Weights of a small transformer language model.
Size: 11 layers, width 128, vocabulary 8192, 3.23M parameters.
Architecture: LayerNorm before each block, no position embeddings, biases, tied embeddings, ALiBi.
Training: a variant of SOAP for these matrices, 4896 steps.
Each number is 500 + 25 x the weight over its row's rms, rounded and kept within 0 to 999. Layers, rows and columns count from 0. Numbers have three digits each. The size before them is the row's rms in percent of the matrix's.

# layer 6 attention query, 128x128, rms 0.172, rows 0-54, columns 0-127
125:488517497460521469490508526501476459516470509517486508484488518491511501521488486508520520471505534499497494441485523515463504528481443532493517465462498510488536514513530542469505523482491501469488487504468510518532527486447543498484462541460460503497502534531498484495477547504582502524505513539537542505472501483503489525484463476500505524501489470472499501484486451529480508452509
131:498509519515522558476459519508500482504499531511517456463525468489503521518451463537517531489521537537476475507533441514463500487515476503495485520473499489510460469522491514462512518524473528516503495502478491480538515518546507489497510545475545492519476455545521516498516498492508464544500492487482487465473474554496519481474516516534512467484509471542503482496481473523527519456499
130:497508515530522479470499508474505480487527512528454557509515501472502467527479490536506489493519526519506552512490487478448492525518508474529524463531495512491488503535448516500519507542475504503541543570490461526515505498529508471508494510525425517464542491530514525527483479513528538478505498501488502460486502474483514505477472482487512498499506461549508536495480459500521520478474
110:562516522499507535566473486481505473526516502526528467529487559496520495464481486516493521460482473496502469548526495495503471472527533505525494508501513555475490503526493525537494487499485506494530475453536487486501523523490536497481469502508492529485506488487503438496461508500487478485482497463482499447519453507511539440495476503493503478507456480520523504484486545515513531518517
124:524543493495502451544519525529496494506485466495500490531463510521529497515520496495483479527487532512523506529523518481561468549488490497500461460486525512452507506532481497492501505505490531517529497512547495494504471464508498462507513481466485469505474535487544504487489509524517450464501526469528506446508535502486483509564425495491491472496490488488501517505451508529500496525459
125:521462502521483493496493498476504497501466524511513473504503511508498485489485507541438497518491519476464473531463493446477526464436519505485555501528488502543540517485476484520525523532482508489532520495459533498540495501491492451459537504496473498512540508475507488539493516519515520507507493527550516500503479495502486492475445488522466475530508494503441485502517485468489459538547
127:533548477509505516556540466550490493481500510521518473514476531526527519469483513483467496482490501489528462510488497491466474510476529518510492508478509464513526468550485487504504494515457490440519462447506486507523521502461495462485500518450470503523517513473511435497514520543499496474518461452542494469535491515530523490543478492513511519458505516469511515513493503498477498519490
108:541507480481510495470532479480543507465478479518512485520488525487542477504491528494506513537504517486504477445511504537516517515480471478484480509518453538524463509504493498551515494491488498505464520428499518485495563515462532535520518530509474497507502472467487459472473491478461460457508499518531489538530473524511483515509503519503499479462456493545522536505480526498470519491532
122:454501481523460497494525492556519482499534494501460491507489525479477476496514546458495537457457500525504492487458497518496521500482501524475535497549468480529506539519510480484498491521477497468493533458445497493524487507497488526475510484528507504476515537498487471516538484492480487534518483528491471533509514470526537538473554470479509542496503509518500499508543529459449516487541
149:526497463488480489477567491505519489494473516538487456512492524520487479490525510535488503485484508484496545514472525504503520474522497483497520477548499502513544498483511446532531489512515471500538508457477490503489503462528515501511533485485518509533511513466562471495530481508491492445461469436512463474522509470497504470553490508500476449551513489512487528497499527492501544515516
111:457510489505513533563511458548524494448519453482485497471543459518503519511484503497494533503475479497518481492524480490456506522506471512504540477473506477484511510483545475509499493505503490499509487476462490470479471475509422520483518509544576474514498503525474515504540516507510465516511480453484448498486525475507506516520512500492501519517496511508527477513488479473531511557516
121:516484484533505484531491469530515553500499518471515507486494489496484458502507505521468444508521514485521536519466513504465547498475528528513486490513497465554532476513436501498523493562470515472561544515475484529510454520525426479513514497486510500476502477490520500525491473472503519490507491496496534497505531467506514506492517465517502509466525520535515487509520492448498488538522
118:494415510498503511518498468489500537497472504466486511442477467502492529484500537498522483512530513484491491477508509466500477511491528512525570476436484513507531485529554455501530514512536487490493480526485494473541486513478467469477502507474486481479531460516504477513506527496539527506530511482491522525486507473554460507528493487506528512489479500462491508513529463460497479532518
113:507471518501479483493552485466502491486501503503511516485492496520480504518523506515538531520542452478499525483523505482541499503497537487515547541521495566507506481462511462538482489490538500513499513491539477467457526484466525538505512462505458506545560432492517514487470483537480489493478521541489521520476494516490508480513496490511496499544510514450455524480517493485530513482475
129:472497491516486502502505508500528564447488512517503501471498489533501495480538472497487446553508481488493556499473499477498478505536492495510463474476510481479502516527464523528557507495511488509516507500482519501470467473485427470524506507497519538460502516514509547488489450470476537486514499525474516477473525509492441556495504524512491467465508464514513522491520497496498485540464
124:509525480482493496504490532480467469476509511533517532537500510466516521528480552516493550501458507507471516514480471501488510513466549458453466489549447490481460537509474514485497509540490511517498506448460474515497516469529521504469520493487482476541475539467494544497539500523490499533527491488509459488496501504491508514478470542480487498523541492542470469522482521521486513471494
113:508446496504477480521531536474480502483495523495481461480516530489496469527484484535517478446513510470477512522492495485489481483519529522521507483484473487514524499461514482480510541507534486500524480558518487498506528495505530467521474505443479518528487513488558501525467510525494508459493498471512523437480532457501498479489458549513526469565500512477490512507527489480526525460473
121:477525500493497475490494508509519493460509522532524472556519550498501487474514504512490479483460507491483522527494530523481467462508482500507490471516503495494524523522512497510511533534507492475526491495491523475549530514506535495485503479440480546477488543505520476517520461493498524494493466538509506431498503491524480546497418537514505488546505454489500504521553508484497547476476
113:494474483484488517469515487487550507527511522487502462497481456542517470454512493509458453487527523465509569517495523552532481484528451483511501508539497501486509480484459492537528488495521464475488491547467496476485496482467451523492518497491516537508505558497515505473524491499517550494455504502499487496530525462503503518502500488493477491515523524534510548500544491494509487515543
121:502544547457533503527456484520530448473495482494548501548533478458493505498513502532507527525490489534506480483506519524469490503490479527516492491516516515478500462549470490516470470549481500489496498497532470468543496559506529518532561465496495455528471468533486500492541503441523504501499490470483493483514503502487516509531486488504503534486496470481525476507485495534525520499483
130:528534499507455533491531494489474528485476507502523458543536529494484510545502515501468474480510486459492475558487455502504522456477540488448468532516523518492490485474484541505508540466549509501514493507508513514471558489524514499483494540498541508514458495476446506498499511532472461547494499504486501466504478521502522450500531540498474465520521500502473484493497503514506498499522
126:472500525449500506477519484450527505499472519534503478541530486473499511496508504490460458472525486474494542543492524500485488450534468481516520495531518507487488477505460508527519510495553478478521488540468501505484495469515485467503546479518474530509468538494487477524528500474517567518490461460508508462524511478532511485509481460505472513493516452498518516478538488489530468506539
121:508500489501509501478492465483541546396491498518507493486553519539508483494488516501511505560497446471490506466483475532467509486480506502495517488542464496509489557471503480538505540492549474518479499472473509489440531469499509498519494509542487541502496508492505495514486472479500538498528474527504479484484489518502466522454511533505499491532480495514521523490532480474494501485524
132:443504502475504512511481527480517490502508479509486524481481468469470483462513507469518525497498487530493559463506496528571516515511475493470468502510459522472491478506525502496524479513514512497469488493491504464496471469513462568528521480512519499526462509492484535460520463475456517535454541529508489514478482491494515514489542459497530558517517503512449520491500504487528534498504
123:505465492516527451472535516480498524543505465544480489526487535547478476458514498481440492457484471486503522501505536504501479511506522496535519463492540478533563480537501530495481495516492492493506518520535498522507490504502508470519481464509450543442546524498527485506462454500506486485502491521482503496515493479465492499546523467470499490516488493436512519505510521506499521499473
138:508497563520500480472515507450539482463524506509476520533521500478523472542502502476477481501537504485529531504509475509490479499500473484511532504515493501461498513512452507515485540479496510527511511525485474534462511421475485495492487511523418497490538508506502479551468497533556521516541498502499523499521497505471499514469502442508502523499505471496514536465518453493483481496515
123:527456489496495531491508500461520520516542525495510492452528503527442485477494494487479512500541470478505527511513498479508502466482559458466484526516476488542480442518467522494523516504489487528480500473543482520458502488514492507514491524545476528528546481495557500500447462469503500484501515482453516505515468506483496464502518500504472457548498556505486521504500513502514481484488
115:476455497532527516518533469517541517460524497487510547477478449528548503502489502492526481509514453475491540497466492513489530500505518540506513496506482478489485523461498468542507449476486466491459521518492505480466480523481474498510542504528531461518477453485480522489535491480449523476503493531493484522484553487480500517534538512487492529529495534520497526520513468492495504549477
124:532536504529487466502557510492503510490507501459511481521513508512529539568519505497503507523492453480503483502516493477484503493477490473484544511535529528472478524505474459526476523447510507510515522509526462498474505500520571457500516477504492444468514477457486477532518499529464495473584481510469466482541489507508517494504477501488462484485506508496502519492491518527497466500497
134:540515527473565492449473467499541519457495477507525492516509533496497501486476496490492534507508475536519484477514534505443481486488521507535496491493483547514521468549498551543481503510509518524542505462507481490510517532481522519478517502535485537498503482529483467488474467489517458513510472507490488487513494552486498478501481489529484466479496502507545479472511462519494577494511
126:507455508500493472519458522507452523540491483439486526495494508452471481510519541490529473505462517536503488491481545522526495496515486485510489475506527536461475497442503514499467520549561515534540504496520543506511490523537538527494472510543501476444473518481492479504536501498492486497437523521483498511515481516512501511514461481489518501474486511530507505495509500470504513537524
112:451527472524530519515577522482477530502525487497541469517530475566496509481513489494469495483444484479486536516519521485471479473523484494543526496448549486516523470520506515451513501457483470497514490499490502475455508500502442473466496504490536523509512545502500540500518476516502497493513456490483492515490514474508496504496517536479463489526513503465523516517507523487489460488476
135:510520467487484495467550506515557467423506491496482488506525524494544487514552492484515466522491539502492513456481492545405510506469491500515479506531476509506488511502491470521555486487473518494481547455479481515489490481519454505518521525534510490507544473506498477492528495471516504478540507522496481488489517493481505505500539512493521489454509492511494505494470467507456507505515
134:518536504499450526501509479518474497434499510485512510486495514498484502502508511493483445478511480453508508532475498514499522450506533502498486496470493436507509494453501498519543515486522503481516478489508515562497497483525484500527506522480485486513462497477494467514502488473486586496489476449513509479523488489551492492514538558502498556452473501457517519496507505490522498505456
137:499541519522498509532484506488481459457529505556517526496481514514521507471502495493488517516495477492484535487501474470498512519478562483522443511511485467508485488489481483515514498505432498485492485503533480484506514513486507516506514470487481472589530483517499520481487513513465521509531506509520493484497515470479499496482445555507503527513518516449468513533479489525519516491414
117:456495503511498506523512512514518513543504515461539469466500451516510535502493473514489457504507523499515517489520517539499521481496476517506504495488510473533520478544475434499512472505499472479478495514507461491524438503514485498496505466452556485510517435534508521488544508493500495464511466524481467498502521483555521539506502512478503513541542523492530486508499483477529450458488
127:507445502522495554467535494493486522495484538501509484450490464491488510459468507500489491491530481457462517525498472480522528477490520496488510513480472486527489487515498503473523497480473494486489492531474506494499527489487432506478525549472472517569502508514511538501475524481487543515493499511524561549476483479508484511475519511507480503523519534485461573514533502471482462506502
118:566498550474523493506462479478516508520495491504504505538457517452472484480481555485478501512524517499551464499484489485548517473465509491461505525535475501519510456510434482534504468523507509481484495492548518531525511507496524529524524497541471482544505456459508458480478512483503514509472514464503520546526477510506519468523511479510497505491486530521471496506488489509507508535524
127:483487515555515489527473500532511542517513477485466471468514520530464474478481496484500505503516470510520438503542476478498494493538484518517521501488523472526507497499527512483459509485491504506518519483525507524480479520492464483489459530546538558443533455501532477530451471512492499497516504506463516514493474533486521485462537476502516481498491526470476541476481475473532531537521
125:504469505512516477495523475470536543518420482501515487531489497544555506518515499526481468564519494487473489504495509515479514495481521552479493496522500563511533494495500481546521497460560485528509531526475493480492462485509511492480516487505544492493500437503455486486496502497487445480509480498484522492517529491511488479544506499475478446519523498481503502468472490507474490515517
122:536516516479493538463508471511497520484479525517548490516491480524496514485514513515483435548517519500514531525496534515522472500491537466488462526490492572494499465523455515545557475498513513500491490487529474514504471479508493493517515491463513470546497448516493521465506509452513515507463482452484491493513507499523504479552506556506481501474523502487506486465482500525520472467480
130:485529487496518489488500465566518515495485492478495521506456456479512491508469505490521496470533512498520469477484498521466515519521468513504522478482508485497511532481519460508466500468511480455491470534464515500503553526488539524497481486460495483475449504501473477499558508496523523489486499514535461529484583469540509544487506477498511562490501518517524510520529465470496504516518
108:455507476510528541540488474547462501477484499536502492480524485517523510474499494502485529483483485502504475516503478484456480524549477493541459476522521488483502479476498497478482532515490452512537450530478469466506462493504493506487500470471519514535562507560486529499500507518518506517507473468500468463475490492500474500560485508501523510533547482476549522504493477494547511530496
134:496488507505466510456428498464484530498497524525520534531477497491464502445497536484490516475475486481482537495475505546489521494480539439477476480514491493519484500513508518523522491558487465485496520445466499476521488529508515549493502484503477515475487509472482508496502474466499518550505470597506474506499473520517506509500532501503508519507508501516494507535530506453494506497474
121:512465516541528515480495474518508523513540509485491500514518486504462488496510524458510505459487475517532537477496514503478470512505491466498517490513519500480520469571480509527481455474477479505497511509478440487469473511487488518497507502542511472481523476510498491494510486496528490497522466487451465540522480482478512468561555453463485531503534540514542542507499456455480496517504
121:518511529511487535477469468550504516496523516505504519512509459494490517538466465498513445477513484518507489502490472542524487482494488513471460516497530470509463519460475505544488470486468523478468520565519539487498514529485507515501520488542497497511464479551466494506533506466459554524490464508490491520465482505515509524505528511501514554455487503551528467512534492523485490493497
124:491504458518493490452493495479484554526461547496513526500491484518514557513485520505521474514472511473452468490500486502509472529491518483469462518468500506497495524558507536484514492476527476521494502531498505531495528538493498471492454534469496516456493514480464542489493490503479474525552498545511512499493459532515470515484487565465481459498492502517487484521509537490467460476500
132:533481521476528482506456521487528463491517488486531507451541504488526496489466499538526489527486505516486507485529496489501482464540460489557506530495503525478473520508459496478493475538459514538488474477513501515517485522514503447528541512508456505514530470486555516527489507471507542456510510489487506502499463560493488510487428498530498520503459484511501514480491511511542477506520
136:535475495487523499516457527481457508498460458494510537492439523466514484456508536498507510550501506505514499476455516483516531548458544501489495465487427499477527507505510525525516482541526507500502514448486511532538460476499479521521515532507504464489488518485483516484464527485510518497481524463535520528513480506488449471527529518502501518461478493499511492492469469513514521512504
120:476495524503509509521477510510523504455494490490528545522510488500502481492513518477493445543482443532462518533494504490504466494501498533501463515520507540476487513479490496536471503473558510518497483544506519476472490498490554500476514465518463466511464534482449521517552475475475537492490494522496483449510527483485502539484469477512478548508496476488475525483534537465533495499474
115:510463527471520532540464461499492514483493492503513540457545493486471540521495543505516542509508460496504473507531474473497470464512494522513510535480529540488477478471530513525447497492552492557488451502516506478474517495480517509484472496519474516507526451496461506505509517495523529508501492470465504531521446535536484537506474495513489492515480517487535499500487500516559471513508
123:501501488506473480484483516489450522514486516549532549501449520545501522491498506517529518520486487474485523494464517491466468518469584477498505485496483483508529530485517490546504495508494471458490509488498497509523495531465570471501475485496473487463516490521523502477473502516511521479495455517514508489503537477531468483541484555490518513522514529460512498491501491499498515463430
123:531497478551479490572521518516474489486525493475488513492509527510538490513491483496475490510457513496506475515496461465479525517481515490520483476499518427512478546492480489455491525519417513485524492462499492539489504500514478465475517479495452483495552500507551493533488520567509499471555489485510490503482512488472490499477486520484534492514501515502479503513491495487454470512494
131:544466504546514472491495515482494534439518506491515544485514501486532465550494460540526484540504477479480500488479436491471504483493536478527479495496492482487480534423487478518481529500490521534499524530507501501472557509504478489523468510522474502484516493516490519514470486489434508463518515527493517510479504484443462503470488523510524484487487515531539484488510495509491498516470
134:489448505507484516476520527462477507493517510521478499495501509495486515507502489502551521497509523487501544510518479496527452521545502494514508487484482490478494499468546535475515522502552497521488510551486477490502515475512494527539469523489522545462496501538516536478472471508519511513467519491480513480450498484469486479493567527492548456530514472510524493483492478528532571450473
# layer 6 attention key, 128x128, rms 0.162, rows 0-53, columns 0-127
117:518477549476495487501486504502510495512508480515495488516473481496531484508543464487506521461519480517484509487551490453483537543523463481505517467465453466482510516498513537480475520498532501502486498508487521525560535482439535513470507506480495509523539511495476470506534551479458466517514511518527527518465511514557506519485498540490503497520502506482508483472514449474436503499519
132:496528491488499532484470505522518445480490551497517479489537524479500509496441454513486480490519564501496497511501473493481492475545511482503492521470458537506462470489502525465503480496497499518473485492521460519514488532499462495509537535525510519517491477561499496519538497531519438505493485484466528532472473532534541515481505493517485495481523472528489467485483508514542490443505
134:493488538505512475474505535492525500528499543487483510538521459481487485527506472540503519474519505480542545494560488513460494483502492479514519473506482480483491482510454489494486518507493508464492483524472517507476507543461505493557487477477476502513513543524533537505519477522532471495464514447483496517513473529480472526443499483537495509509477446501529549469493462500489511491450
102:486550480487503462500550458478497522496534510503500539517531530484463511472435501472470501499471501521461468531477502528497439480483506511492489487511503504489502482474476480477488505492515525502535507487497470468494530530496497489514509519501516511507540474508489493516493443549534498455491506496497531512530506536454489435500497536520483535491493488463512514520531531558534531513490
117:567544519509535499519517490497496510495496490488489511521462496517534473475515527498453519535459502538470508519500505449527497502513456507509504442495499498502498521524487508481491500449501502454529516518502544489503439491503467490544495500515533482532504543431472528474508496497513482480505508500513472443496513511491485510533450520448492495490500511501498466459502507531499535517471
128:521481529511490493484491490497519521511533464485508475495493492501485444492456517554488508520473526478502531456482476500477524502541533541503505501511478508529504558517470506496488507550533470503508490486478506523521521483532552477442522485497499506521525533466471507494467543498524491534482509482548528495492480524499504512461477497541448437490476517476457511476508498473487473506528
127:485517493478476552548517461500485550488554500493498523528473513490527507450525502503474526491457511513483479523518536504457524491500471470465499471475501504543519521539510513459509494486468466484515476517523489506481520486515530485500518484485522503511520485514434475468463506519529510465550483487526510498541502516495534440513481518514508540440483508454521504491519511510491513477508
106:511552480510470451486550487516525520465474461467506537497524487463503525459518524495506478501487526502502477482447523530484460489484484521483491507548471508511523494484458496522536491474510554519497484456516483473513521505493500500520479516483495524504511464496508517498507491484504487457512495519496510518495518494448457455513485487482473517498495517472461516493517484598505492485550
122:479497476488467440503483523499495476492562466486462483522487478486512528468552500507541518465486487503538509447521473531502534475493520504435499510525527497524551530518544499494499501537497521515507505499495490465466526503495540518481519521496504498480490499486483524505476471516514495507508459504517500545493489478511537498529546450459536498528516511500488532520526506436478487481515
142:532505495488470498488560515492489522495524455477503467474469507491500490487519542534479509509478520454486524481480521531524489458471456500535485499543509542519521479464492435524519454537512467485494486491475505502480490480526495492500508506501526512515504518505506500538486473505528460474489467439521478472520541491505517459496457521484512497500522466517469556464473493498513538476526
110:478495484511542496519536478552481484466521510501506471483504498511526522510497495491496515525522511523456513507463490482490496509508502509502517506502507510501522534469553450502488487512495498532446517471483477468465452481541450503471530481504565449494493502534483519470499505567541488473520431494447525510507504480505496532537519454514515513507535475509506505500489467508494519511501
123:494486504537513497500485495531519535465515510470511477489489462485486443489514493528501490514506512485529497520509476504477546469521535504492472481530521514541506462505509521516524486536507509470502515548507526548501465524555510490520533479468510508485479542485481520448469486512532540505479516468494467501506434513501498487484491475531519483464457510509512491527498475432457489549517
113:489483533516577509503520478537535549510471478505503507479472478483515460476452526475513506519498512510506529509468510535469499533488514517504560521457507524479511526460507493510519504494524464519457521493486430491520516519529480471509524525436500485463511480493514533512494527501524511496486503480503542494526471478521480526499493503526530534513484500442504473526518520518461479507502
109:519466509506527517493508560472506524517474480524470484500492518490512500520496516538514547529495487475511507469515535494524501503480490488520519545518502490481471476494521459529518508492482466503455493486481497525471514457502547492459441498516469520467502455549527480537494511481462499530477520496486454503539525468516515474496476499517480497554520577479511518501469476483522502469490
116:480468471532511491505479497518504503465465497517526493509516478545519476505519526468501469515497465476474533519497534529488503521484480491556471474471494511518526506554508529520514488474506488495490533535512532535527435484516476467539538497496505535523498557465489539450496501468501529526526483496498489471470468498485456532462502499479509458493467526526530499502485491475521486532470
114:479515511484445495459531497503484470469536512495497562525552503523534521482525508513484520505465525517514535478472480483509499515483546514502496477534465499500504559520509487508490497512488506491516470484486483449518497505470498560508462525492530449527479530506485507546514530501530497477490476487524485509498492527464518487487511524486472471495519458527447464497490532507554470471481
113:545518487495544515467538491524468487520480489505530503461493495502508463517491488514463489510482496462522521520522495524519519461496505485537538461521480490482506489445516456466493513529527465476533493520465465510462546491485538473506478499487500498464518501488536480518493469475467479503450514466508488518497514482531538485450458560534518498488481449480491508526521504509494530469505
115:506526478449511493510470506486491482503549490494517481524483484528474486500521494480499498504426451484450526492502499510461533519480488503514463462506491510516524519511512504481480516509517489500538483520470499506516529495454534443518499507486464526527499562507491484462529473462468475510488480499521478516470515485533550483481462543463513458494455491482513523465531500465513502462505
112:519499485486480483499554508532465541514510474520507505490527439496455479505489521502485436474504497488516497483445521509521492501502456509524494480523525544514510505497483489497520482459510498510481505527479502483506507504523484518512549473473500541559491489505541515456496472486545500503461471482503497472484556510485483489490499491480502518507493466561461549543513475476479485550520
120:505513492435520524528451516477538505479516505502536494500455499474521491473477484490508529492467489519476526485513500478460509477471486503497463507485516511485453461533474519514504506487482519527498474497486502524534468511475500493504480463499461485528495506544488469469567505509480496488529509468489474532479472516534536493577492480520488504498521487494553465472504438480518537478497
123:493490479492471513468508501463463482476514546509535489513539508536511525497492501510458494511497518458504446523485497498498461508500526523463488523468473516531483502530527500495494463512518491479539475495526514529468532447542521505468498507557521509499483487544499472525521500506442503502463509468542512516515526474498528453470516525520497439433500518535517477498502513514502489495511
127:468502518459487503480507509467483527495519540523528484517511451519472473471504519501466456504465456476501522475459530532450497479471459503504522485473518524491483521520471483522504461508513514513513485539502492550503524475505496488499525480493508508531500522520505465501525492502517505486460519459498540463530511486520510501476512495536480516485491443561503556478527479481501508548447
128:458491494519495457459512479504518495453466443504538502499531502518502536538516524501493483520496470467498483463471505556471501486478508506527512501536478503521517553482519456537515517491511536540525482451480462499482497490502502522501501499494500501483524487514534528465483513498459500489534483472490496532488512452450479522469500528512448483485456500500487550506491487534526526485538
128:495495486483501494493489554509511455481462454501493495505499483484493481469524493466542509516493503522501534478531505490566503494473489526493460499527517478452482498511530501507523491462517510495481506491482530516526479462483474512489520512513500523535461514551519505503471504477501522554479488499460522513480521482506502533537511449446520478519544533543459472548509503474519500493439
128:517519510525497475542478487456512526549522519507453497510435522480465505507515514484464518489494459531503494519547531519492485505495510484515525500495534507527511485513484511526484483506497486467542529501488505482498524524486499473516466488493499523476546550474491493480443450469499502530495479488518526465503480500466486480489452517506540493532465508496563555487518487487469508512448
126:462508535531504449473548468486500505513498497516452508538561473518513497500483516517482516494502479511551507461518505485444450506483495468504556460515507483497486523484476466479516498479518540499510482499507459517464532502507494503531484478494468520493528498508519566516480511511514492490487500486499531489524496494509471503461520477507439562497472464519498544466496477526480496506487
120:499473485532483533465525486498496504530484528519469529483530538484470517531510503543492484487476520454505488502532502501510526449489517481557508573515520505524482461516494503539511468505484498504499526475524503493462476476519474513470504501491486546509502469501515491536482464493470527532462510489473509488532442492464557484472487512532478488482487563519512514528460483469502497491491
115:481471480510486496491479564518447538441452472495529479474499475486495530526479526516529505494531500443496515522477523520517535524497489486516511534521518481504521508505544472551529486483464490519468501548497504494454459523513510492490487423530495487501506496518509494451494539481480531500505494513478463499498499482493502509536502461526499470496511482477493483546515459476497524506491
118:493488517498489482508516510475488537499504516532485498503504497524538531515482549510487512552498508479514483507489495535492495477516513480471533525489478521492469522548492476523516488479474523498509494497485499506417537520464544498499438458552491482487507472475507506562515485513479478442524537493521474445502506483532502514494504477511476498484501528469526546455469490533513497459486
139:508523495509520494514503500468568510463518485493506508538511544500461493474497500520481502505480465493456469494492478507431468530501492490510505497464502539543472463502491509553483500514527508518513505502479512486540491524497512501499485485468507522500524477568479489499522464499515480474542498504454540541489465500468524453524495520523443497522461508501556511473506492509491531481534
130:533479522462533441530470519507517478531496476471480525513487523512457450473505475496541498528482513485467462528488478492527483494490519527478486533491536506443515507464482486520453500524543531505532501496462537491523487531520470506522511490494502467447460515483535501509499480497501508459439535524517461506494485473505449487502508508475510526509484503517486486488504525516471513539528
108:484503486510487485497540445516453495530547536509463501450528487514514553488485525478447477510521470527505490520457515497489464517511508476543499507483483534516516497503510505508490504487464478498482490510493465475460502497484457489490511478470518531509522530508496506480449492513507456510537460510481531469529508498483468507487476546483572494545476475500507525523507511529529462532500
127:503490487531473470496503528498521474437523478516523472513514485495513516516574510502530533510493519450501530485514493510464515487492418454467482482498473476558475487537494514524554483512503510515493506477488503497515475494521508493517499514501475480539496487526515516479515547500455487492518495486504474520511475507524518510514534451521531459481506514527515501457466458476471513469531
139:464465486507470529490473476510468541466491520498549497472519517532503495511537518435529477484514505450519492515512522512510516459452500490486491505505517475497522534482521520473509483548527480481516470517516494546488510466516493457544484492499494506500491506509497482451514499488468561474507530448510500478526474455494551474511499537547529547455477491505492477498508494511498512504502
138:501525509518510548477516481536493509483539511516520545510504515491533537522470513519491524505457507497519537504525527472545508506461515488526490460528468461508474513514521501489489524493460465475508463495506489474498500489442517482511461480492446492556518484521518489453490521482487539509540494504465495485510506538436520477519496514529497510527500515478464463512513517498543481455465
116:509500495467510507509515463524497525502516526527535487436502444518476534530470504548480485517523527536518538517496496508508526488528507482493551505527524530514482464487519495522522487450449495511436513484500445504503500563502502474516517501495504512482473493516512495515481469528531462508510468512454472474483531486547521516521516475486538514504527521479464480523485487505531469491492
113:482457536517483542480474529522477498493474508520503486475528481497525494502508499523518489496497490483527517474476504486498556503499479513526497549478479486503512491522512537500547500514510431495462495528526517531464492464487515489461533501488478546526513509498486485487497536450473531598492510489514522490499487505510542504477477490533486476494486521498459476555507476446486484504519
120:513506516502458507472489488491535526508484469481504523498472493458452477431459512548511505473517519503527483479519506484528481493453532544497494531517541477501462528496450493521518481504496531496538486472529535511507500485527506508530513496491477518516486469516489486512492499492527515495482536483506515518524484503450509464541500447528444547455502529470473477488509488526488534511533
115:488496499538518495544462481510516463528460510529485438461488546475460518523481460488540523514531475488477459499552506489493557487540479504495480532473510480529512476499534493482489502527495502477502509498499507518435470474484508484491514476530511513467515490481474490510444471494500515523498507511469499515492469488505491499476522454523477481487468565494543534506498479467486521512508
125:532522527540520488501532515448516519499462472503546444501474470512494514512481561527481521564485497500471496505469480529494501523527455512496546494463466545516489473524512490583517480479527514488491499494510511530513508507547529485483498481525541498484515513520490523546502522522477492516492499496513474479468538483490478471524505493529495451497529513486513473468480503503494493516519
113:520501511516511515454525470472509535484503508512550551488516496525480524493498526498471470508509541491510505502448505502514449510474482509508518492520483519493474482497462520539499451449509482501476503487513459502545481510552462510567516523466512534532466478552506485501519495530511503477509497470475490446521491516476495447532474518496495529493502501497489473509475540530530485527476
131:466512503455496500507506509553499528477511484469515493506487458491522506508493487496527450434539485498546493501462511521481511541515502523456512485520513499498527514426507457480480497504474505475491504552483490499490538536484481506505504482458516469477496491518500525462518508501501500440528509535514503523482533467537470498513497475486509555488498449467493497533542482522478521503529
106:507514507478538538540543475510492458524537493487533474493506513499519519517492478503483486518452504560475521505508554516466444502503512498510508469478493516490514484457527496504467492477497438521475493497479462492527505503487468489527507473504537469524474490531511500459469494548547516486527466491475510499504547495446492490464538521511518532511512448482522499504511495492511536497464
135:459524509467437463503444517503502512490535497514523532516502501497451518465506503457520509473463507512507502492503504554476499529481583519467502513537526494514496508510499520546498483514510493520505505507473500469520486540485473474488492526494433509496475536529499483471512485463522542529475476506505482508503465498456503486496508538482530479503523534517478511541498520476501453471498
122:455492544507499504499551510501483504521547502496474514483492481485482561471513535508512526484536507493526498521520522523462472503500515474490523550478557515500480467495497484557500461469485478517474530515478493497460481551518472519526514457495479528487489483542498518519492471514522509508528452483464500482541493500495492492526532460459509520516510487502555540504498482482449503497481
123:458482488480484541479454503499493487483514520485547498543533490494471513500502470514535467460546508446530454528477489506488485507510512508492475537509535489476474510512495497480473488494479511510480496530575521502511491558503513490538506505538469497485490496514486486413575490472478532482519506543508502501486516493497509505520528454506507507486501464511519503514523479487498501505465
134:466464510516477509505478507496490503501486537505513516508519506523516537528502528460484474508515452520504486531477480517466516550521513536493490490470494515522501507587490571509482503467497502493474481491524530462506523522494499494511511526479508514476500527456487492517514531434474503518497507524540485515482497509475475515459492541476512424489493488473512481512495549538500450492510
133:504486506499522508500478489509526497480477510481491501455508521498487449515470465504526515519502510498461532490475515477481492455495473505533498530532498480460486486501435517501519530502499510558496481472470472515511465537480494495521520486487479522554508501486544486501484513486544478480510558509489490498506442541517502543487472513514407504512466495494481509485510481523560519512496
130:526472534535493487500487485523533535462465445476518544483476517508495455468522534477504519503508524535464510481508487502550483509476499509501497482485487469474518538480479530541518515521558502502530496482486508531554455482494492542535476503457514488500489515490491502504474532507523531513493476455499526495484479506454455475526495520509478510500508496484469450506495524520463506551533
111:495495513468514497512449528464489465490472490497503530555485470538507486517497512484525499522449445459481503464463516493512537490501481503516508488505505499453476544565516501513465508506496506490529485535476529525501515486492510469497477417512513512511499536514502490456519497486449561504524543513512479506478510497537506508508494493490463460511514498492539499509510527465518509523467
114:454474496496535526517517474475499499522463528503489510502522517520495514536489479523559489531497482496457467503481547455484508509494502508511526568452522492457480493492503482536481527507499494550443477468519467517487525482507471496453498459511519457453476468532506469530540496484496541498508535488501479523513488496506514494501494511530472535514494523459534498498488475503534512519480
121:489483540480496540510488465480489543516522486512529541513459521502479545498512522506515526442501487480494512503530513566527514543495543489505542480472488492497507530480508470539480510506480451486495512514479488498522510511473544496526448520480482502470527495498510480493490528481469512486509477517502447475510493495443487458501484568495537493499521479439527505512493503504506470474477
114:483531514519496521506535444538501488484548502490467509505506509500529505507491488535482560506500534514521519507512505490463491467508547458515513473521505463532536530481510479434504543518465476482522503497507488441495479508471517504516492502515503469508521516431480556470435524530511510480515505519545483496524470512478481509466506488530523524468468483508503506491489529513502484487503
119:479479482553517486493515473524504489469488505459498523522564516496521482532482502525506490517514496454522482546492500531494457525480535500529491495539476502487503486461471463514493542527519506498515504510519510505486498551504512515524445488505468462451515478490562564460493513505463515486497514513497471516473476492483445491459479521527489496484444467490488515521504490538501512503504